Weights of a small GPT-style language model, trained from scratch on English Wikipedia: 2 heads of 64.
Each number is 128 + 24 x the weight over its row's rms, rounded and kept within 0 to 255. Layers, rows and columns count from 0. Numbers have three digits each. The size before them is the row's rms in percent of the matrix's.

# layer 9 attention output (transposed), 128x128, rms 0.0683, rows 118-127, columns 0-63
098:157157131153106091117127111134146106122127170143122107131118109167120154156117074130135104139123092135132115080159112154114133106115105132102123163103138089135154149116100114106121158128138091
094:099151120127144145103149094102153105150155144148114109103136171125124189118162092117133125068121150142122156123142139057123157093149158116136152110088093155141122139125143146097113146155139134
097:143128100126136107144173181117163108152164118135110165138128089114135132098111116172117115143137103136142093090156118144178128182088145152165156081095141149132123127089087181117099124109125143
091:095156117157136129087167142127204127117089136086127125147123108112158147118148113147111145135126161170132133132146123134138117117159176100146124170116120141134104122085125079097136133155102138
099:128126136153117079126088143153155117158126153145119101097147156129138154107137117138141118134133091144093156124147189129099131123110169078181110090081101120124128096134206162135121178098126165
086:095161118112153075123135144107143131095144149092105164095131150124121123124140158148194128156098206128115144145092179101141172169111131107135131147128114182147101102149134128166119115129140112
086:118123123136138109121126146148116106119148116171158060120107156087130128105125114153078149102126115131127162114072158133182122127115133125099151122129101166169120126137092132129134180120149149
109:176127127100138135147128150119146135147118115106133130134114115088109102143125143145127121132125121085143083125152087139127067150173139134174107131121114165159130154089176132106155095143159115
105:149123095126128124136156110133137132122108113115123129173098161086123126118166133117119091120158108137137148106098140118120126128133093111140134093171092134090116101107096150182128134117126128
088:141152139133122116102164074097104100108172126144106104126134089174165175157137117100137126128156095161127156139137144087102137145122143128188148140140128116094138141137115110173096133128097165
# layer 9 attention value, 128x128, rms 0.0807, rows 119-127, columns 0-63
100:152137115111115093136119110098117130093141067098179132115115115113131111142102119131117131131119109143109106150120102111124131152120155153159135168168174066110155142114108151157131142120096113
091:093084163127128115129119147119110159101125137137152108122118159124170119131145125094134128111107177122143220124088173129079132085084157147118162113164123134134079166158161108109143141131125146
092:151116152082092136138136106136080139156152119140119098139155123161133134100148109113142068104133109105147150107088103145161133094107106136123126088123124115136113122172154196124130105165123099
096:123154147115106127127141112151086088136105125131134120125077092118134087138092138155084154095087144152191128135150111190131140126152127144108129117145128162119167130158113160139100139130106102
085:153107093126106147127110177126124147203138117118153146129111146145120164158112112114080109124130104142122154095153118147115152112112112127166115114137091126093110115089167128115124157172084119
087:119131076148144136119132106114161086093104151118098127120099124129116112145115146095154125118141123142134071167136098137107165153146131145121113127114138093093173154122156122129106105141139139
109:122120150121102119130158106116151104137128156142115140158141110150182140091110131142125116133130144154105160103133135183160138121107111131121139129127119097079138103168093130143102110092152134
109:140100151144140131146114120140119104093131138091153128124163104186159110131102132168129134131104142098086131094163123140153117110117135125100125153118097114139094174167157120082138114133162106
088:118179079111104126118126151169115154129107119135095182120120162084102070153111132129109123124131156125131104101132100152125119163093108155092116125156140104116119135112101138095151123144141115
# layer 9 MLP up, 512x128, rms 0.092, rows 0-97, columns 0-63
107:096129107094122137121138110151124133107141139093126157147117159115094144145104155133174103137111139112152135115117123117135037081188090156109140134107155117107136121121084125117145126100102120
095:124125121105135120181102144113138178132140143143121119113120112166087160090129107126158153117149107086133142174137083106098151161140133170125133105127110100126132138133112137143132149121147137
117:144133112128137120146140122078161169152113094144126154135129134149162084113118181142133138153149138103139120104094141141091128205111116111160123125165093142075130149143135127137118133150132122
120:088116152147179142125135105120104163144135131133110100119136088162141137112132118155113100109146163136153104123138166178092126161090145145108148147167099101106085137170149123123129141111099161
086:088106148175139115138129167105103162158125097140082093162110117083109107117102109128133098111128112132132108108145114120131131187155122107126092085114122147084186140098147110145105135162116117
096:116129118089071149105096065136119121134138180134102101139132126116110105145128142094124100140167125091118144133180068164140144145166120107168157135113117167111117125138090155147156101155133113
096:171156116089139172106144088126127092128131125121117084132088093174132118078156170137130119120171162118093144128143086134100160154096128126131128102140090106106119131114111110109155116070126180
106:104175115155114096146140136092110123127119127141101165057146141115136132102111100181098144127155135144143131082137116112090170186176138138084160137116088130144097138124084135184131074115119147
116:118102130127166179161099138117090114143121149156142142092164156115132095117114144127100119152094128124111107099127133104126107098137097080149116133155078150173085129104163122116171167151120122
115:117125154100117154127152126114146139104110114086109087170118137158120137151103106144155164162176123132114157065138109120162089159136161126119157096126103094106187133112122129127148123126062141
121:119129126134108150153141138167120093143146185102110098120113165138170146156098151116090109118124138164062129131141146145153158104144113139125138108146157108096118128121161110105127130123142123
090:094162135127126120136151160131100105120123107126118112101132148121092123118131159166141106126164088121139104087124121096144097099149143097159094090102151112162114082111116132137131174189111118
104:139117104184133146142160106150116124145152169114158164140103125129121088153124130124111187103137119153120107135108142135123128123103104161129118101131122138141154176154161111113140125117141162
100:080175148110095107113120093138105151166120136113131120138150196136100138118109162117141171160153120128136133068167115131107124099113145158121166105153135084139150114138131081140120118148143131
093:144131106144136049142175172104110124122099104118137124160100103105122123151107097140138160154154136135159149141109130174120153127140127146105092097111110136134160156134150135125102149127135123
095:157175134172167130111127148164123174131139148131116121106135100128098151106127127137186112100112111097147126115118139076132123132154157121131109144102114123107107143128151104118132162070136107
106:118126166152136164106115144128084119141113173162117104130070145127075125126087132129128183131128115152144083134136157105118145123127123153125144135102152095087141159072096101146135164109120123
085:138150108111151088158148090114075128093137145147106115137124128115144122130117150102157093123165091168135159124106113163121095154131146073115132172135117134138169139160138162130132116137163147
088:140110128110113119133141106129145123131138121121105097114135113100149168121115126138154205131115124122095116093148147138116100165117137144099180128128077118131172123152141135117116148142124105
090:130151169114149151140101189135128142145130103164113150158119099131170132120097149130130106120147107135146085145124122157112118096168139129099104091120113103153139133117139078115127145085132106
098:131134127168094135164118131134140146126114115080138202102138115102092118106116153129127071096135116171141126114152081159137093105157128109109109092108130159141147121117098164085153163083176137
091:137146163091171114085085118073141157122172157140128132165091141114135135100099117142106099094150127142134131109124156079123119186145164123108122126095138160155115132163117135129130162121122129
098:139175112125126123103138082138127080105147115107145116122113171099132144130124077103146155094142129074081116118108149142174139121137182177148105120161133141107107112115167163124086130129157114
112:139179175099115160120094171081147163164117127153135155095117159120098131114115135158125126132161142087144148089113104172114121125127130131147114129141099130123112105093141124132149149111086125
069:095153113141150147141094142105151136135122125101116121147118109137118130152087088111156092106162132120086171136121114114104130134154158153146096135159126072137109089119142149134180140146106105
112:089136120123137132134144118121150077120128151113134137103107132166135128133185130109171102142133108122117096147096127146101148121167175131138189107109111079113117160131146143143142109100142136
114:090112109086115107122133117164136139143111118103142100155098117152159158097154119131178129081176131078101124130152177143117152070145149164136112102137141103169149138123157082151145154139154148
099:150147121092153121118140173094069123136114110143095167147114112149129124129073129108081119136164117147118125117126104115172133095117092114149120079176115121169156157115152094137130172134113110
102:144157143091152115102107132167093145138105131136171147134143148137136146111111137146111077104108146158107144124120126128130166135159113126109101182143138148103136133083103135171126130097159162
090:115209158079158154128101138148104125143110177124132136152108147075127097111087139137197121130128065124133119119110146122120127162138158179124107150171130166129134116118163123097142121125105116
112:090130082124125164152118148142111146108120137129131142107100144132156151104109118133106145116139129146130185119117098170147116153134146154118140141114114128146111155110099155100155170086096123
101:114125146126158140104123155077102166091120121156149147117081103134143180131112166104121130125119122109133142110120132169106176133137109152138150163133118117128158149117130108183108104095128148
093:126100164122158143139134164180098126149109137144105117144101126074150138078120144166113134117149107114114117114099081133087129123183164098109157136114126092160133150124141113082127156149117130
113:123106134157148164206091099126116139144110118143136119120091154145154098135119167124173156116135113132122118080104117137053150107093125105130129130139134128107135157083111103127130129091138130
098:150139117143136146123153122117117126104122096085107097091091133123099123150099158105101129140139087095143117112140115115120150120167070085136155169148147117112135185103148143131162168104152145
107:133139113108114142157143099109107111170138152098138145102111154144140149104094109134125139117141115155116138106120147126138122130147122114177144159110106138131165125096127134119120139130183144
092:088181126141173095139133092125114141108175124148169076157121106117122101111115115106162116127147125120152140102104147131120098125140118100117125161167138086120149114145176131092145160116131175
109:156104128122133124130097165119112174148111091121150096104139111158149129103141135147151157112127134082181062107161134116137104148146203153125125131190127145143111118108115120118140142163125130
079:162122115116064098137098093129160157114115153119111163129113141127124131116102084144130132128168151160126140097148129105099174120165144148127144085136146120140162139113162107125093115075128114
117:161094163128117153171116124147110119162156144106110140100101149097137115098143138159141138102169107155140122139138167119168051131116125105155110130130124127140122140109134147104134156126126127
098:147091120152187147105164126126167154131112105176131158142120168088110137144120095133124096148118126124065088118087110135128119127163128151095077126111156134151170097185103097108133132139147161
085:115153106120139124140149101116110142128088119095134095135132116105145103155131159108158150155159120129109100118149135150126169129133087123133158116122138118109124137126152149055160125120126151
094:117079139164119050123164165117117124145113130090085139123107132061153112118115126123124131131132137147113105150172161138115154161138118084097128116160117151138152140154163101119135120127141126
110:145145125142097161140158124158078099173145132149144112083109105162133116132091057114155145122142110069146165104122117132118140132110135137165114116123122113128118152171151134144123139122185158
116:178108085150147148110098141108137139117104180133127073113160087170123116097126139116136156126147073120125138129121125084159129153124099145094149134171110108135132130154125096125080144133140108
097:077130140152134136127159145157119126162078112066156134127112156122107114101110175103129140124121183124155119163111143113101098131133136105149098110128112133122146141115134133149151132054116123
094:084150122123111151131145102138121132146128142134138111126132153123122090125123086125145138150123157139114110147120094079130101146120119130147130151137096125168113132097114176175137131090139091
103:103169159137077134108114107150109168129109169089136133165153092147130101099121132116055154130123146128102126144134129170146102167162170146080143144144106128155125116153132168123092098112110134
106:128140097165133148116126134105136154109139153139091121118125119165150121115137114109164107152111123097163111138125178150113164140116145094102113146103127132152156146126142157088134145120180069
080:128137122118166163077108085125142172127107134128164132089118123165105119108097120123113130102164113074091133122095138108136167129186140120131148107171121105147148140125089197132105104116152114
089:123148109137156130114116082135119097140142129147138106118078133164118163142115168116065112130115165146142134098133109144153123168137127116074116173127114093157168137124130121083163143131123170
122:123112125140092136165152112098120169196138170121099085141142132120133151138098132126111109112136133089188076135141135147116116158128132144116050116175135172128144111110137162104143122127131125
110:143117139111122130100133110158125127149139111128121119083091104155101163101108156130118112123156130118102142124158106115096129094150139159112098118154158103140137129137118142122162132103144126
096:170122161152139112107136131108115100147150139089150127113112149098138121141151165134161173112102117134096151103066127097131143107169135107164144150152130128120125148141149125179131148123094161
114:144116061118103127126157099129123146132145097127110135127136093121109124127116149141081168105113148128172161108125075096126172146149175102116132121141089091106126116156161182136125145125160152
103:159126134148141131141112118176141147160114123139145107131094117129156145101091059145124130140112126138149159099165119134127111118142130119074166107145159099149133169117109124156122134091123146
094:105155190143122145131102106131173102126139113136100135126122110092142091104063150091146143119141148152165104145138165134111105124118123146128160127115089156115150124156110100166128144119130161
102:133148077126156152132137103108111136124135159148135128116135103127150106098096113144129134163161136133151159084133069121127119133139131131132097146185102103095133166157100142114104140135133155
104:151150135137177142129151176141114094142140146148130134126130156104121115180094124118110129089153084157115149130098163129144134168126130086122119111142131115120123114148130083156135126106129117
116:124110124124122175145095133130092102114140146122179122133130119126151141096113124126114169085130132109122112117112097116149135079146100114097137110156145104089127148098136102162167128140144131
088:124129151130116113140122185116162129163154143138136133119137146108114147109088165121161111132194155085140147143145115122134160073122129121112129126101110101162122149133126137132165156139144119
094:113125125116131147114095125131078151154131153133112087137099127168070139121137117139147103123123139104093106111126129160151086141123132124126102127130161098175162147090161128097137148111176159
087:137118153105156142081135080133156136153138142168111125161144127140131121134134105168109126126116168112092139123077079143109129112099123101130119131148116144115137112133085104114122172121173172
098:131144161114125114123135161132090113109117099078142129107141124149125100122122093157130114082150172132101086103142130135101136126171191083111139134152112123125125113064130168141148071090151139
091:125152132168149171166135073154144100159099140111154106127149140115082088141114175123168127162153106108110101105125155082108151171131103064125124124118146118108129097118149072115140102126160110
101:106105159139070173099089116119052122146068117123112140125087165098115096149113130123157145122115129096120137150135136112104150116155174137144124110138165100154113147122120111113134162074142162
104:136139151149084147122127130110106123143134136123107123085149126105106072089130115127140141110154075121119138127113103088139140095120136165145146146135137139140129112054184103088101134108143180
119:108116128146146155148162093108129090152129142099170146157133174145137163155112182176124129144136085102117106112123092090114106119150136110130079101160153134164124140164097141135141147086135125
106:099122124099174114101122141121135111108120100120159133139107153104166119124130079140127090118115117114082125131102105106128092149187179171100161116113148121142149131118130094075103145148131143
120:157109105133118099197171100123144093139198151097117146128107131154139149111103133183175155132146121153117094106120155099118087121139196134148131110140109110121160133111135124128108137130097147
100:112175099163110167122112127136106145148096109067076135125149154127158079109124125098117130107146126140124128113128146180136129150113140075126135144102126105180150139139139159116120127109122133
098:138136143152141188150130119098166128161095140143163148152099112132083132118105118123141093110145130127144121128124114128106130116152180187119112132108126136154119129122086154160119142100160161
094:131126153120102104133102139160172163117106151127057158134136136132135135130123171125130174140109065103160109104140117142168129122147114133138134139104145124134182105118181107133120148126136160
109:108129133146094152090131132122139141130121128136146133099129100117153119145102133138140141133155139095148130101110099109112151117136161157099095191160132101122157112109122109165164167161166141
085:124106138106110108172197120148118132163111121102120115153106124109135134147125128115083138147163075156123123118143118164092157133174093105157101165061146174103129155105105124130121156127154153
113:141078138164104162132118142103106149158104089157109132152142131150141102097093120128138122124135143106065134115049094145132133119175154105127093138129112143161148121122117142130158130126161140
111:126169114102104077122131144091147130064130132142109125115113123115087092132139124149150123166124147125091146116110153135120132120127120093133161180126089124130139144105125145148083149147205143
115:157160099130153148157141115124129129150149143118087110107114159133152145113083104130115128116157138121110131101150168136128116108078118107179084098118071155103154160099103106118125128130126124
091:106169093122092152169122122101174156112102108135120129120099133140165060121130100130101132149145093106129126136123130148103150083122147139078097133143132099118139127077138138099078182147143131
111:138138115132158151145163167151127129150099115127133085099165133113094138132125152130120081122097147149132107156120112110112090104133114120140114165094143111120102117130126109121127132099192133
098:104141153138157139122149102125114120178161124107082140094123121124139167106122130109081123147140113164100140100128084093141138107107146093152077128117115143134129159098109107165128135091186149
088:122165147178129118139154120126097146140110150123136103131134068180122166092140136101130120090150127120141104141132135131119118128123126159096162141132172076105074161153115088122145113135127166
099:103103107162121158095160085137125144139147152146080091087117193130159083080117130131117137097128159141136120085171143179113107130147145127091111123126101129132159144129099141134135141124122188
084:116138103134119155189115135134137106124065109111125105161170132109152143108100169124132180169111152164124079112141120182115115130148165121151128150051120162133119145122134137146091137090108157
117:135104117079145116167151114104121140143157146119110130135145087126142111096080158150134153109116124099171128074120116146097109104151150101092147113144197138112161158122160052131135114116124155
088:129161066154157161101133128074143175106119143117121119142127180131136174146128147135142107165154114146114091129145107124122144143129142124126092126127140100101167158109126110141131153127150117
105:125131100116096143153147149146154121160164096144111120145133151071136122052167101137133149114154126156121100104076127144136109156183109097161124135140127114164148131080154111171150093104123157
101:133138126153137080097094168131149125148164137129115127144137126131169118147145123121171109176176138092136091076151070094128137110142117125122084158103136123141145137133101193162151133160127147
096:176108127137122137132117139145125151141073074102147130103116115127119121133141133151134123127159123135096134118161136171080099089126151128121141156162124076156158141105120101140141128157137123
093:152150109167135155142097127091094118125146175165125171139148109146138116120116146143153141096135112109137093105075110143182126119134164136119166145141127137136150109130099082176110153118091129
098:131145096152116176115125154121126164148100095172120119132070139085144088128116112096125143126134143144104158127094123083128089090130129102148132112132124122129144138147175123082146179129171165
077:133130159144137131128114117143067115180139129116136087110100110127097118107142130124133131130131129166136122091082117137084152141170140076147111132178126084143128101125125150157123127125111137
070:141153130101161135146134171174105101155173127122129142156088142123158084145082114125104141077120154123158125050119137112145119124098152098160087136176130156122155120128119100136124111122131137
092:156130140100113070176149124125125161130120157101123138160108117126170092141108116118133152073122114142179098140085119134091193129141112097137111132114129088137158151135115074166105140123152147
107:105161111141170131151162127106106120115117151092132129083144105199151145117128094149145123099153104120137131114138101137122128113121127080139163121128101119106175133128098118123134125156110127
140:148152104144158142130126118118124104137180116139142149125142106123167119118145126130157111108135120136112140098118123121130145139146100109115098074187160109082102152123159152128130121100132184
092:070095155125135127151136149157119111131108131100121132087134144144128120071130106116083124130096186103133094096138160112130146108135192124155141140122104128142122133094107074112187133144159122
094:112159144156131118081110103125145104081144111151103092125133139094076143085105101123099188158089119114111067147131096155142131182142122109137124144094130164136144129118117124109149117119170110
# layer 9 MLP down (transposed), 512x128, rms 0.0825, rows 0-96, columns 0-63
102:152139127153138096137151114100144118133138147106116070109144105145125137160083101120076139079101125154151152126117150123145124134090142094164120092114092141153137107134112110148116151147115153
091:145172147129108147150106094165113113127104122125103145155121077127161129118166128173151115108167118124174130109117132061116112134158152076118148100147152100143124096135133158106086147121133112
118:116101152129161080098121101151113135164126114148161129101122139146134147127128126128083118056142158104134066139136125123137112091127090121153122108134136141154148121118161129091156174136101141
117:163131127159128174133143159180124111144115127122137118098115165169099109128129146116081119112129109158178177163102121127136152158113110079140119104105062090164134111080091121125115129121119116
089:123126127095130134118121125168130126131130148111135087140157125146162191125142162142094101138125126110163128142139156100137131161122135160169134170154090127118103149176090142089145118135117104
093:091129129142168138079108166109124162158094136149157122154139135077106099073158088147123113141142126156146115088142128115135113145110170150112096176145115116086131152178124091126156152124152166
098:109120159184151089127099155113132106110097106166113142160102137102116139140148111102149150175148110127156126138120125127149103112112129098141100119153145148162162077148133187107153150135160077
115:112092106140132143120103151116160103096141114140149129152122081062148139146132151124097138160104090155136163123108152119126146133178112130147145154138095110116146088126145083149126155113153161
113:156123141108182118162123092117149131100125162142150108151128137172159149164143091119120083168088117117105112140160131126122131146127100119118134132112139111093078145126154141136133180108104111
110:198134162101103103110182150141109136138116149110142200108087104116127154152127126088153116123065143118146129162129133155168109143132124131108126129124135140144092133119130145145148136133145098
126:131094118160127160162118087127122092098129121145127120128157145130154121138177082101099160143151091126128151118121146130106140154112093139118140101131132155139143083126126132085115166153138095
091:150149131138098152132147115138153113100138088129130140105115124146148147133130081130165167105109108173131171111130171129119143111146146123132139124148130147092143134114063138182089075099121124
101:129138170075102131135118164142114147106090123111146128120128085133098132142094115141099099117122116117119143116136098136137155133121150139119145104119108120179140057163141129125100108165127106
100:102104137102124084128148146143110114113138132152103139134135103154169134146120163108150155115145120107107135179099133128100116133142079119157153102125114147128096093138097107197093106122093100
090:138146153170144152134104112131097125133125113101140171120154158109118127135088112112138151115167127132111164124130136093163129153160095110122166119110124117083084089142164138107130115169144113
097:149135093131152133126111106149111073114135103126114142158123138096129093145113159131129142148159120099151131140149137159147125110105082115103135129119096133129131079112135137085148117179103121
113:128096148116144133103064083120129095121131164108103119138132121129166162128159142137119094093132165110158115165142142147099069157136128161148150144162121147104137132130109133102088092088140168
086:100139141089081140062134138128178119136114148095155147139121090085134127147148118102190149166119159122097142164106131132113136114150158143167143146127102118149077105136101110142155149076130159
082:090089160105168150138100115154125118141079142084171162126110159118077127114118177139133083160138145142132098134084117145142165099159152139114084151114151101116084141130129138137124120076150120
088:129143126126136125115104100170127114077116146088155162142107143121150136162096130118147127126087161162131182153139131117106141184101135088152155097078137117127104155147083104102160128108110151
109:134121093137097083140104137143110163075174096143130103109154114155159098165139100091148156100143127130090148151149120129131156188164163112160137091136107137107138075146122121158124131154133087
091:113116108130132172155182160158112109145065141111152160100154117119144116144117104123129148192130146121118126126128108190147146085110128102128127115137126127129127149111119119127146098088157141
089:126084153107127141120111149116137132163123157133115109139150112104093168110130167134147084119167143180124121103132105022065116151100116126151123122137154128157124145128123131146136161113107155
125:130122161139136119146110172093128117133127124157136117136134153137112149142111119119089166136110121157141136143109122145123112103133102198126128116122140171115089128162132138143129137149145115
069:141132117134082143151130109149124134085176138120128124103117109101112111146190137148138151169123136167114162143101112154142132084103117164127146157102120164125130147126129130135082149130146134
110:115154118127107167110140148129110142124145142111108110124131122141173122156146130118077139126117164133131148126137094126205120119103111138131189133142154143128145153085132142112130155113121147
107:136129180121129145144137160131150142110131175113175171105143110106143131110164147138115077136107149173138131128112168096121145156116169092128118087110105122076082125138118119156130125132098146
105:072135139127118108126143177122121135090153132112091127107150132137133128157130127110107176096155135122139115137131158148173114134128174151166128117162128156099139119122096111115096090137144123
111:083106158120154136146153134129177105098162146171116103140099132163127127163134164105116121131074144084107104123099178118097106144139113175129103154094099098111130160144105141137152097177133122
093:154100112109155100120137124147152147171134123122136123123096087116116130172132118096105138135108144084139117105122118122118120092122081106163097120102092136097119090177127169155153132163098170
107:108091143116102142136130119138161095174132095142116164174154119145102150131116153096147111126119126150140135148125098118145110165108082154095128136145161076116071139161167151118149092110116126
092:126110123125139113156120086091159143155105137116140110125119101062105081085126094120123132073155130153120097148131161087148135144132139093123115103107162134162162145078130089128084141130105135
098:137102150102104133154105159177147137119090143111107099135091145157155125109152142129186138124132114163143133118106116155116140090190121089104119148081145157138091129118131109135130105113120168
115:148128155123094116175130086142141138125121146108119138127162187142133121114130110083085150146089137132116150137100119129144164120127137156126149116114149166112051087110115124127093114096148117
099:124142099180099125144108129123155150136134124156140144094178160108151134119133159122142114108129163168137122179151131091146100139107123094146096101117127122170097128109158110131128136123115100
114:128159156117179138123120122131116110139153128113122146097074134108155095112093096170144130112134156138185156167117153079138131147113123135160119094121141154152140151077085156154119128121150102
090:148110176114133149125113175090135136185101129145116165098133152163150146156091114087120107132106160138121159149106146158144156127112133098126131146084128139082173113141111096096143133132149111
105:117099143128168111110102148133133130162153111197152139133139161124134141153163099149106141136138107120131144118125150144128136071160149075140118088096163097119134104125141153112137190142121135
076:145142145129112121125138139106109118088163154133131115133147106139143119117097141098119167127102116134145132146146135133166065167126139093120132066119131162129105121155111151125156120129145139
110:140116165106076120121136105132149120150155116125103165101121084177125132163106130198143111122131098158123148164096170108116110132140132071157145084099122153163122095109100155153139109147105133
101:097148136126162114155123137133155052099130109146147132099096119130136110147138096092132149144154167172164142158142124120111116150122133111155171105110189120139131112157117101114122123133114127
087:091090043114101122124117155137111086158131169144159128138166108130131153105104080173091098110112160118166127090146133135137142121139150125114135142163125125114151071116155113136109152149101131
086:127127126128138164119121150110123151122101133132147134135108094131137132151168144173156133108128123094150181111123131135132099101129106122124130145133185078120095112141119145081160144131089150
101:146149108102127082103112141123150139102123111154129163128095147126124142161152081117137114155125152131091097140167155122069160103084117106121145146110130110152129137122120114122134145103086129
105:146133149173052112073077113131146161152138115123101140129177117137138099132118132100098122146127144152118119082154165120137126134157150143100098140102116164134137153129122136102134127116133129
098:107148109163137111114135100138127150100146099145152154122129130150114101137153147176123130151101129097148137135148085131158124139126090151108152095103145085153118134143153094137128148154157101
097:152109119106129146114160115152133145112136166145141144096119122122144126135133130111134159093138148110144152152086128130147142125143153130122145067112110125102095146141113106117101075133084150
089:157127079161149135142099136121136084116174126140110122090114142134146116150135142121136123109141159115118143150096113151122113104097110147137096093116149133104133127131134128147094104147115142
099:153120166142129088143126115158122104115125125122163113134120115117130163124153116123147119147134121136139128132120149091117112155119114166169135057111122167103132147083103107132139171114092161
082:112094084136116118114127168102139122167137149143125135203139105091146138099124151138123112117104097118188090150122111126099129133087106107115129138126118122115125114137111096141137137108112155
085:120119138131096121112179144139115102163125106116114154151168108128121146106165112157155124125138154112123127113098129147073122128101134159134110150088116118121076141185101131125146159095127150
110:092136162148131126146145129128092104159105121149116151118179111156108145110144081144151084135096131172158145109146140137135140087132141127138176105145129144122102149146183093150117131118137166
111:104122097105105127150132152120127127078152154127133137183111146121179093143168142083127104167134101153149117099119134097139158141117103081129101135145132129112112099156154145137114159137100142
098:123129139156138106128090140138163137139163128171079085075143157123112137098109118168143153155159112115098117135168107140146130130111130091162160132128119138190099162140110112127113111134133137
117:102117109099140110137117102138116139120121109101156125135117151140168161161140113126126166099203136114117078160130127126117134107098142172107086147123168140131130109124122127148137142111126126
110:095132125122114099115101107145189103113153097140103101113127172118114116119154160158155141108132106108102110156147136130103175124111158138112108145137135122143110117142119100151140157163094134
087:147071104098144111102133127095162124121108135112135136147118155151091126137144147101124122143143142137133158108100117158124108140108160120093162165170165099144125132131156135116133099136137101
105:132059139084119114153128145133126093153107130110151101132121132153143135117131155126160133131147135101134094122151159099143151122108152112099128121102161095086090120146136183121147104125143106
105:140144110122117110169113112146101126094082165123153103103105122094108156110099113142096154139131149123103133165151137126142087141096118145147112049163144129143129122135115169145115111113157175
107:141131156127148082108121113111105119156133104134104156161118140155134104143114118091109109111104171128139095153117129091102132149083125108127102126150155120151112154122156094095096162127141121
088:113112135094088130106149135125121121151121145136187102103147147117119142094123112180096146120117126127122166125124178139128119103118132089103131082099087157126106120135121130130125090153125171
088:090120137102107104119144118133133144139127144138093115147135122108134122163099136119106148166121110090155094157127110080140173136171133137151142140132112162072124103140143144138177134119122140
093:130139076146151120154141163135115129095119113129149107101144124106133103171122136066091126139119134067153157146134166117145139118137138129157109153131126127133098122121162160150116116128103173
102:146105140085088138134102110133153112147144146151156123148129103110117188129143127093112134132116094112148132165133182109169121107118124149128134115121138113150147091158151119129111147135120122
089:151144144163159088113093138103129146142108112134121167097091136115130082124114122099089159113093103148125121116157136141117163090165125151145130158136144108147087142130116141168093076127101118
105:110140173090108150088130114132153123125097090139095109163114145163136182150101129146113095115115138107172148090164125141109100163141133137132153090120151099127120167096134112134141140110096126
102:132117120082160099187116135135102130115126070115172171152104147111152124152124113090120114100111145135111155150126124146168152187169082106128110107105130128103144110151112138140128125129139093
119:143167102120126101104138158114204108091155122115117089110139096126145140159171127141134103075125104115120147123139136133107109161105126148117129132123087099098113117110113155110136116158139193
102:163103109149171148111133132111134104140110118101171140156134102130121143129123144116079144100134120156146114117128052150087135140108107131135142109143147112108107129096128177092092101133078158
124:119087129134078129145119121157111170120118137114136152089144104132128147118076137139098134115134156136117147152144152066105105146132155119173126092136112124183187141127094157109116127194081133
103:102099167110133092142086126150121058119131141162123114131158146136159169112106129154116126162119158105125115141181117139119072074116119125137143134144098164089126123084126133100103134141124125
103:130177093116128115124157134150152136113115112131185144141114159130140110172117109092150170130091160118155139183092166097122111161112166161135143129106130114091131122132139115134100095137132132
092:135093118103099145129135110117107109102110133147143166123112082145124137116127122115113149147132150133142133159150119110108099154072147149168120125136126123100151125139132116134072140130091149
116:083147079143139126108155119109115124106148150130101128192100156139146100179145130099117133135167078124114088156140166152141123133082122120152157141108119127148162122152144142161110134130157125
080:131151132086120155146118160143147105161124111131093087119152124143161132130154154135164087135090152112162139117089103110122140123141153128085157134181157123118106110136160107116141139101064107
111:110153138099140123073167164127108122104128119089118106149100123135114136142128109113123076123149137158148145123165134176140134138151099125124156145143141134166163114133135118132093116190112106
100:135097136134155174151150127153132123157133150118125134138120166120123121136110092079115142111114105106122118162116132136159078149165112140137169111112181133089136143129132135172118173089070122
127:121141108148135132141168126131111137136143147122103136116110113137108137163128135169119102124120131134159135147110148096134087115084138115164114121095155163183113137118086079137087116159153083
096:099089154130138100124117125158160146106145153138104128109122122118122148170121154107144135173146118165128120121164142130178119167141099158150164099115138168150133121133133131127100076119129118
109:065144105079124058121087127121137124129152125123119122144154145123145137162130120140141159121143110101138121107121148144138156165127126139188141135142118128120163108110066138124084140145127118
096:131115154111096110146120151145118152063137084123137114140103129122107132120137090134157129168116109090122109142144130076163172156123148102147158097121152075126102177114153134119156125140140139
091:154124124113072106144126111135122147130175115137132106133086144106144141142179111139148137130105129148120148116111114132169142107126147116174074110085128130095109129169119123151109131159146127
095:089145168124153155155146093124168103132140128115115129172138187137158116133110128148115100188109151128116125124109081128103152125151105119147137106092140084115142115187118152134170092176096123
083:143088132113123100125108148125102153152119135092110118134143098173174108103141104135147128098135157107116114113093133114100159116129141147149124113175129110129102135171156159131196129104125132
121:116149146112129163121108105143119130133114114114129122126154128166097101077101165082080138131113135121145114165148114109149133114142094120142150118135129125167153141104117115127104077142137149
098:157162103122111105129113166110102183084153120130129123115165128119123132141120112149168128084160139149147128153125117146137118147117141147177132080114147105134073086153078110138110109133144141
110:109137138177129136119173131125102106107112171121120120175129121132146117151132076142128112125098136138148150180136099123191097166143093097158134121102126099128123166152143120111149151140080151
098:116130122128115193162145121146115127107119096110128092097155131134117103139147086113102124094078132123109161145123161139140178142134127122086129100145106124145142145135153107103130138108166125
096:109124137128132137134113115113127127149127113132118110098101175124131101152118188147091186135116119122123109141120177112145132122170119116144111152134142139098044116144109150131134126103111141
090:119130158138076153121172143124153179180123131111123123117055099128110121152124129105162097141123141122114145114141123076126134089135131156148114155122092116119153115148145171127147128124128143
096:153086110096128102158131102168140112126166117099127119104154123169128129122108178165134100121139178139160121099126074089105119108092077145138101115118129179132121145122135151109143116161093146
074:112151097135144129119129124095144101106178121126143102142100150099085139129128100141123139119137074143119149158145113161104104123117089151115184187109115103136139176142119152115148125134103121
073:131112107142096123115142107107143140118124160113117127125148119149113125103139141130122152158121074115116146223156090122081133120118118115124152099117135135179123153120108134102161124152116145
089:137134146141143160079133121169126130130118128143129154108112122116115145133151143112142125137106146121110135125133116110153064111130131116085128151125146075104088128143144091114119107137102179
114:141157121135110130131143112105162142151134121111164153160165111142125166113131102134141148084142104089145161119149157176128079139124127120155152110144141140102108096078103108148143141145139113
134:090151107112102077122140078140142110138108117145132131185175170104137108139142132114113139126130071113133127101170127145125187135152094153119130131141162133114143133109122149151109175119118122
094:138142133125097109127068126140115124123114087153093118150114176108157112143178153158145139146158147132092122095102135165134154151084113089140116112119129132102116085122092134162120159167177118